Weights of a small GPT-style language model, trained from scratch on English Wikipedia.
Architecture: LayerNorm before each block, tied embeddings, capped logits.
Training: a variant of Muon for these matrices, 476M tokens, 7741 steps.
Each number is 128 + 32 x the weight over its row's rms, rounded and kept within 0 to 255. Layers, rows and columns count from 0. Numbers have three digits each. The size before them is the row's rms in percent of the matrix's.

# layer 7 MLP down, 448x1792, rms 0.0944, rows 400-447, columns 384-511
100:098155160151156079113160111139086130110107099105139185140113110143180141156116106106138170166143171171143180167087114184151150136104159084111124100142071112113164131143141146091127158138141135121088121134126180099142166118133170091102087126067151125154104165175115164108148154140137144105149146122153084111188091138175143132154168124115148129131134092133200211162123138150116116105103
100:144144104088176153105105188138120142199164160073162145241104155120111172132111159112167131157150125112163109122129160084129127124121083130133129170122118128119143129110105157108148085091110117088160110112100107121144105134129142127141104139127169084098112132106143176131103060112222084145158095158086160120129151123104118161142133144157134139158148136086122147126120206135140118140188
101:057154056132105135156095123164103118133122127205186058172063108116149111075088096164125063136180103119135124071074102108132151108135116127113122099073146188132108142146116107141122139119149056145178129122151154154173142096099144084155088072087151118221129095138139084116122108160105128199166100148169119120105133102099152101094139155178158093133146093125110147174099109125126162112163
096:148040111067127126118128160152142065131134133091194135120195156099142101116127082127126136188063152162102145147128096140109088132092142162112113123141173160177172113126170157075154129124153154103086096063120121149157134113177127111015153111075108146056125143105130132128173167111110115141118127105156150126115094141161115121126132102167132137104178107088080171135149102098134119144170
098:078136069143160084157115201097110155175135154183080188153155092161079162175105104095130123157154131137165144094154073198148135061123130093117101110089099151149129103137122102116108084138155170122105085115143148102141171193068147158114198185144150112125157071158142117181141130102148153109153179137145158164104199122123111164111127147140162200154108129119112094106162113109113159127159
104:134163114131093084145102115119118118156092108144066147089132189119089127104122120087074125175185105120077127116067082100161115146126077209134133106119158082140111110093105099102140093106200087123169138179123100090107162173121134199107139131208050104089141003120075092050058103158103129097072145133142078142130138160101068082116116162084157093135139092114118154137097136076130162115119
103:065190178110197170143119171085138118139119130095094086151171159116152113126090164122123132075119108099178136106132113090103143186067169126109118128108153082120114171160176073083130138103089170114024116125080084081137198139127137099195123113120146156112143097144130175167177164089129156101132136124062114164092130149096149102152154107170133067124113101177123136097188117078097136133148
105:183134141131115132143135160165134132125064132145187136110170142145133140090152110179146110127097140101159138132140131153130098104143073164131126135131175118117142078096064076169168173076143108134136141154126150087097107115142150065119127128122139192120042166126134130124144139173120110156108127162138162172186178129089192119152111144168124138163109109107143173140119159141113094102152
104:124155156132157190130160090148123146180107169154133065145157151176064096111093050095185129127131124076159136143118103222088131099084168174135114142124142085104150204187114099143107131109078100126146117143113156111049143089131108126097148162102202128086110124122176092157205124103109064158082113084170112138170160142187070136136119122126098113122136076168098103073144116167126104088196
100:165100137141099083135191108153128074141125083114132078065096150166097173149154161082188095170124113147143196145109097143102150157128138083153063148118111109147121143154136083112096126079134091140163157169116095083164135102131099177046103177123163117134059125151146094082123147115174119119083129107137157218121100114126078143133184155114125074168139143101158111129103174120129118122124
095:098146065147181107112153095078155111159117110145131168129163102166121095124138139128099134142160156136148145089136094139137147132111106145167112148089126144135142145136128066131160170133098075115141149040164117149106150081124133101154128122199126127145108134162137121127178145094108195088149126124054162156004131133094158066061157102096117175143147129108085111063160110108138154053111
098:195154106152152092113132052123097087091105067189108163089152123113151141076098136161131140142148125121200164132129125117123131083137136093141113115175140159076156150131078142155088110117087092131120181154129091107142114116044066109130197126074107123167069120177136130079111138164126104130161099124148102133100135102086109141131150142149119165131108100148199175110084087159062162143135
098:100138116129106173160097096131102121044131129093182123078135152104138147087185146181092162139126077152132105163121110110127096136118060140135106146129067126227141093118146069131138156108144135133179119159106092098135136132128103138134099108115135144179110117100105167099108126129099090156099126113165042098170162143094101146145134104172209094088145076155027115133191148128094152181095
102:156136166120119167099122129114086092191082093142154101147170170044115150130127121126120141118094146119129183199140116161194130096104137145074111106220137177113119110102176138029117103138145087129098149118115111111095113095148095096111145061134132112073111054128100102119115161122138103124163112101110106148124086196152134129139110082077164119111116122167096143118090151155099101123089
100:086134125171100106151149137167111153116150180101129136113130119154145115114111120194181088136112126091178118065182101132105142129123156128158135071115185134161104114107165117169106140071090072179096102111099147122095136134114078148123111132147123151107128158169183095140132141170179103187127133083175145122130171112108084119093148209172160144088161092116119137078080141117185120155150
098:082152193123151157119156158085137164151119138118108114090127156154184098143157140127094109097156049114082135138111123110178216149074099118181128144082118093151152155080131165099138182106106137099165163172088143116132168072154131146119155184118118171101128056166165162131207107129160083091132164075111118146131107144097053088059132095130123087129131149097116102082112163120147157108088
098:141121139132157080103143164075140102165091151131124138206089153121096143107090150141111158090152095122124102144109151127144087128103168121162196082138176213132125159108087115181148138157107139107163158161113140152104166107154184146083104143114097102099150245132152141091154141144113128132169139106165104125106118093111121094139130161058099105143135189182116173129103182172119137084172
096:113121132088149091138147127091136112167080151092154156132152101128142138090134109128080114123105113129072158088082167105172084122109083158136149078134160182128076075086105135124136116171089119081143118144182164149092119074143105201162104128093130126123144117141149178060137130134118105184089069142102144115121067139183178129124142141113144106108114144081130190134165130181156168146091
100:077097134188104136213153097160150123134058149148083120165140153105104172179128138146115102180158105110143087163127137119180097197166074061130150119173172096165152104108096123183155134137101177115132094138071126108145161135139150103162171150148154144118182125180130122118080150247084141093112095150129168181142111142165146121120162176140187129130118148204158146130129133146101089152127
098:067137147100033134126125139104117125086125131098158150069105178183159011212146149075101163172184117133097156133101144120162169131113092143136125121105126118136139123141150083123128129137107178145105157099125142120101119143154120154117186181150106090067129142123166085132117127109121142166150126149063147115103111128166130093114129179132167133113158180089163158144110074107090154146141
105:112148144118166160169121203069153077139129121122128127082136079139153070149154146092145110100153143119097127144183152140108126120139135005078111099104143084136118167120099156062078125103129125150084128128081139104130116109121141132030139104126146109065153068154075128102156160163113154123181117092140120078172094131028109140116184108149087084121132143152151092093112085130131153161108
100:133095086094149104147159096109109167091073133108099132123147111132149098094121099143135163177113080150132118117087140150120126178106117090123128151116126084082140136103118128148091082127175178088120151194129119083154069134097197093111121133120102104153165179149135136136096183145164180138137121087155173129200111146115132152143150105133164094096160104159153105150126107081110112114140
099:096151075107119100156089179127149094198097143132132110178172193115170125126156140113100167173117063104094139181167092179131156107169131150124143156141176169103131098075131165168192114084124164105124182122120159079174171075090114102090137099144173126099174154172103079159097113153126129130177119106085127110091208124107142154138152109097128129127081108088101068165135110130151087183151
100:110102109167130103129136132156141180174138087165134138154108104199093087144114128117199125117199206135090113078081144097139163143200100099116131161103160127169155168134111113135084119160090170112146064072116136093138082140185156050130178111109118092107082206110146113159175084138116154116137136183147071129088141120092094130168110165069071168099167131170178053151113144168071114133095
099:087174083140110114159161116160125108136109119110101119086083063111116123136119058127105163122124130071119132135080133150100149114192123099145141143092094121125119125078155150107078099194135079124132126122089151090080139096115124153122133139145118121067146172088146134156153180097089110109151082094078163159152083185099096141100147118089110021146162176129156102118101074134141098100130
099:147098123107066102091211122073173120086113106136136160098091118118092116155104138109094105047210105172065145111197101109148131157107148189161089166125132137102165112074114128149151127109106118142139123108074125133108064137139149137127042139174187136122096126180049105118152211164117122119167147125104141183125160112133159169047097164127130167137095160200086083164082179150099129126149
105:113086157146142091141145130118071134127104144177171139113117182106133143123138120118152095096118177132156133120124108132118092156118104137086090064104173092075147046082179147072032103122133191066117103129085114126099140162116117137071153140108155155133156085134144163181093118071135152110145071085171086127165147132158161103115106143137147126101110134145076168177161165058121076161117
098:157163193136116098146131180140174105155085135136155078130201054098149088149132151126152140205113118088171137108087127203066186131095186147166116102102161137176135146096151160145167143133159110085116152092083120137102158152138094181121101193134107138173116120161096138184089147188177175097078111085131160138179188091133133081146126138152121138193111133160184130079158161156139140140193
102:150172172059137101170127098153089127130172133118164139129173143111135114130095097128099099122100144099117134105106180150154147088190100149108155110115111088143102135109151138064131090080095132098159145121123147119126062121118130122139125088113109114109122125176162179075139165158114093123174133166162096140131108100113096151144165134086120124174110128152124176087105112091094157096075
098:119120096151130104123143130117123161146112125106129102133126150122135128171198148106138200170153136096156100139136127099143087162120100126167135147147155182144109106127134135089158150143109117159164153158126141118103146135183145109104093095077116161128106142089090145092129101115193123128116122112130158094130086104084063098132114166076162113130151193138078054067087111195075204152092
100:098125174140152146123164133133158118151103158107129112144134091071145111123177135095151162070202107161119141082110154167130124106144094175175110125142182049135062141154147169066130141127147194149105148179162139150160126173159167097126098133122180127145093081105076147134189143173116099117123129148175123079133106109142140125111144126103158143203101120120142174139076141075099155111155
101:071141152150141123126180171182112174114062124127127139133106145119091069157125132160195142059108189116122092120141146118133080097169086154102145172149115117091109110115130142231144085159111101116139121061049150081100139159160140123129167122140099127099152182092159127153097056154085107168134101129115122160168083156036148095126118080117124106120125146094138181130148138142146080126132
094:159088128108123120139080132127174164128157161148116113120103087145112165137176075130170165074169118124167108108173078117104180147138178130096114139175143123208150155121125155118077133119148138135177105162133142088133141070135136144188153115165084077083088138155145062155114129181142156154142069082129121105093122146101119131128104098108083174164146150150209153131109122172072125071146
097:113109123121064091134118148141161169145124171148099162129095119136172168139094153189097100157153151105112134143149108126144144175111107103085101184073095136140145184102137068149167166096064154128168174139134175118145120130118159162056098123123125096129183181182053113144171141094082105138115135071087119118143121091098194154184140082182165126122094186128102144126160138108086174100111
102:109151105165159121170081170120117117057114123114065156105088144100084123166115070145093119065106095101119136109094088199085071096075103117107111078102115140105135114105129166123132117077100116088160128112102119118191148131099095142170064155118167090106099152146084139180142127147169122105150150095181103117066104128135080121110131092136109119172164171110146147152126038151096225093153
100:090085116134112071147087106166157136105144123068081095107118146058140080099163110140132181168144076127130116146149114176153121128106186103110107121179170157141170112105184109121133143104064108127143083090081076058119140124105111120128076186150135133123113118121093105106100192144113091133120128125084129115113107125116095181096121089035134116126077209180203109204118145108123150111107
100:139072164127132170094121084118119116137122108125188155145143071100112103218148119156172122144206136144159121129092112140058133133150121098126178173150131151184193141151106096158186146168158122135115126084107118209157098114191098125134079115068151090155114159111126106140140156112118103168160134124131139140100125057143107154161146059160099162109142119128184189109114159202103150148122
097:058116113126114107089180119150166112080121156150094157132107175154136117184136135112103199158129139111112123151110138159129124148149090085149108151119143129117135125202080155138111131136085076115113157205095139091085134123082140146099090173164092156133140103092201171112045101173141114091080127102079114096142113135117114143138149132147141174117137117107157140162165148120130116157112
096:088151110120123146150139137144149123077122102128103114030159122162173178146063119116164121137123120118131139085139165183141112185175162098055128124169058078093130131127119132113117110134138118094106155118187086098122133121161177176116143086091157084062169104097120145106175091090182183111165113116081113140086115111113114105163116150138145165107153098134121104160129163193167188128132
100:104114173144106157114143125067134026113140123122097115104145143128143210106126128137120129084094104149128191117152164158122142103146146117137096102106145142132124116144097120124126166128089130156132134151131115108140142112103158129192108129149089147089160190092135079106093170093156147095120130147113150103156183107154119144161122092101166175135152105172155133119116133063153122168109
102:098118127132097142169091177141138092096122096138094165211099160124104171162111147106113144104122123124067098097057146032157143136170022119181124125154129067136104157117141089131084107166100163126116074200153155127104151132103113118136149130097129089119130229117133138047155136091103164137120213129094196148114136096097079128107070143110130125105132165192186126115088103086056133092123
101:169112122124173098108128136116156169128145155133122125120110130144132163128145159165144106141214154049099139159093157121124162135114131171167103084146062144098157152124136185094192113130166076076148113119129080135086147144073117101072092163149122074163099192138132136084129132152199176142093153124096111093212159143073084148134133118105160126069102106157137143127128116173141125106079
100:133137160152116049111108104164122108152121104104077103155113166054127116121082152129119109139127179167179092121133119107135180158121167124137130171121101135135158196124146084106171142106129077158136118085119125114150073101132149108097141082094126060092110192127109136121179161135098149132152186185113113140156118130133129148202139126099177144138099089078115087129143161121139159126109
100:149052125103040085107120152102114153156157093131132139085180130066126087148177160099116137093139085117163177092127145128137092137067189086138165158111126156093183106122150101129121099121143119161138157151098131141134125132101163056111119080122152141096130089125133143062151127124121153164069146096092152168092142145093179158110151129122106106169129152133154130082105104156138156134103
101:126153089144096153170124092125155117094222126122115132111166079081168135114116096101120123103136090055126116175187143152118116131104130150126107202133102077112117112182149119144129177164153147115107087119137100118123127080118093112106156169156069107104101085177157107134169125159167126119120141122148105132149158133156102085120140106073172143084164115110059089113107086139160161127128
098:056139178154132148091090167121169142130135137108207148131103126141168094079113114148122147214138160139093128095156121063148132141142176140167155090094141143120138109119123108093138114116128103101065158147124135128087151115113164096110165123164146141109142069133083164136138158112143162132143133100099183108165107133197136130123140143131160094139098165143078171157144141110123118107145
101:193093151124110108190152107106122113128109104083135147119158177085133155104123208137119150098098185110051102098144089093132096100066107151153138138148123117051140124153153124139119208113162154173109117086137076095073130111162091159105088116191125103090085103113142115133072186105145109116141125104076100083162080080120151143096100122143143173139155170096120135091119096103138132145071
101:135145064119128136087081181102158159129131144133082085116152118133117176115092081112094146155133145180134142087086159142157176108110058167089147117160121119122059075165099087172138168095188102078178172105112174041122145163077110101103124162158071153145121088122102112101150126116145128116106154165090169119164079148110129131145168138130163126119084132120139138105135149091103113101109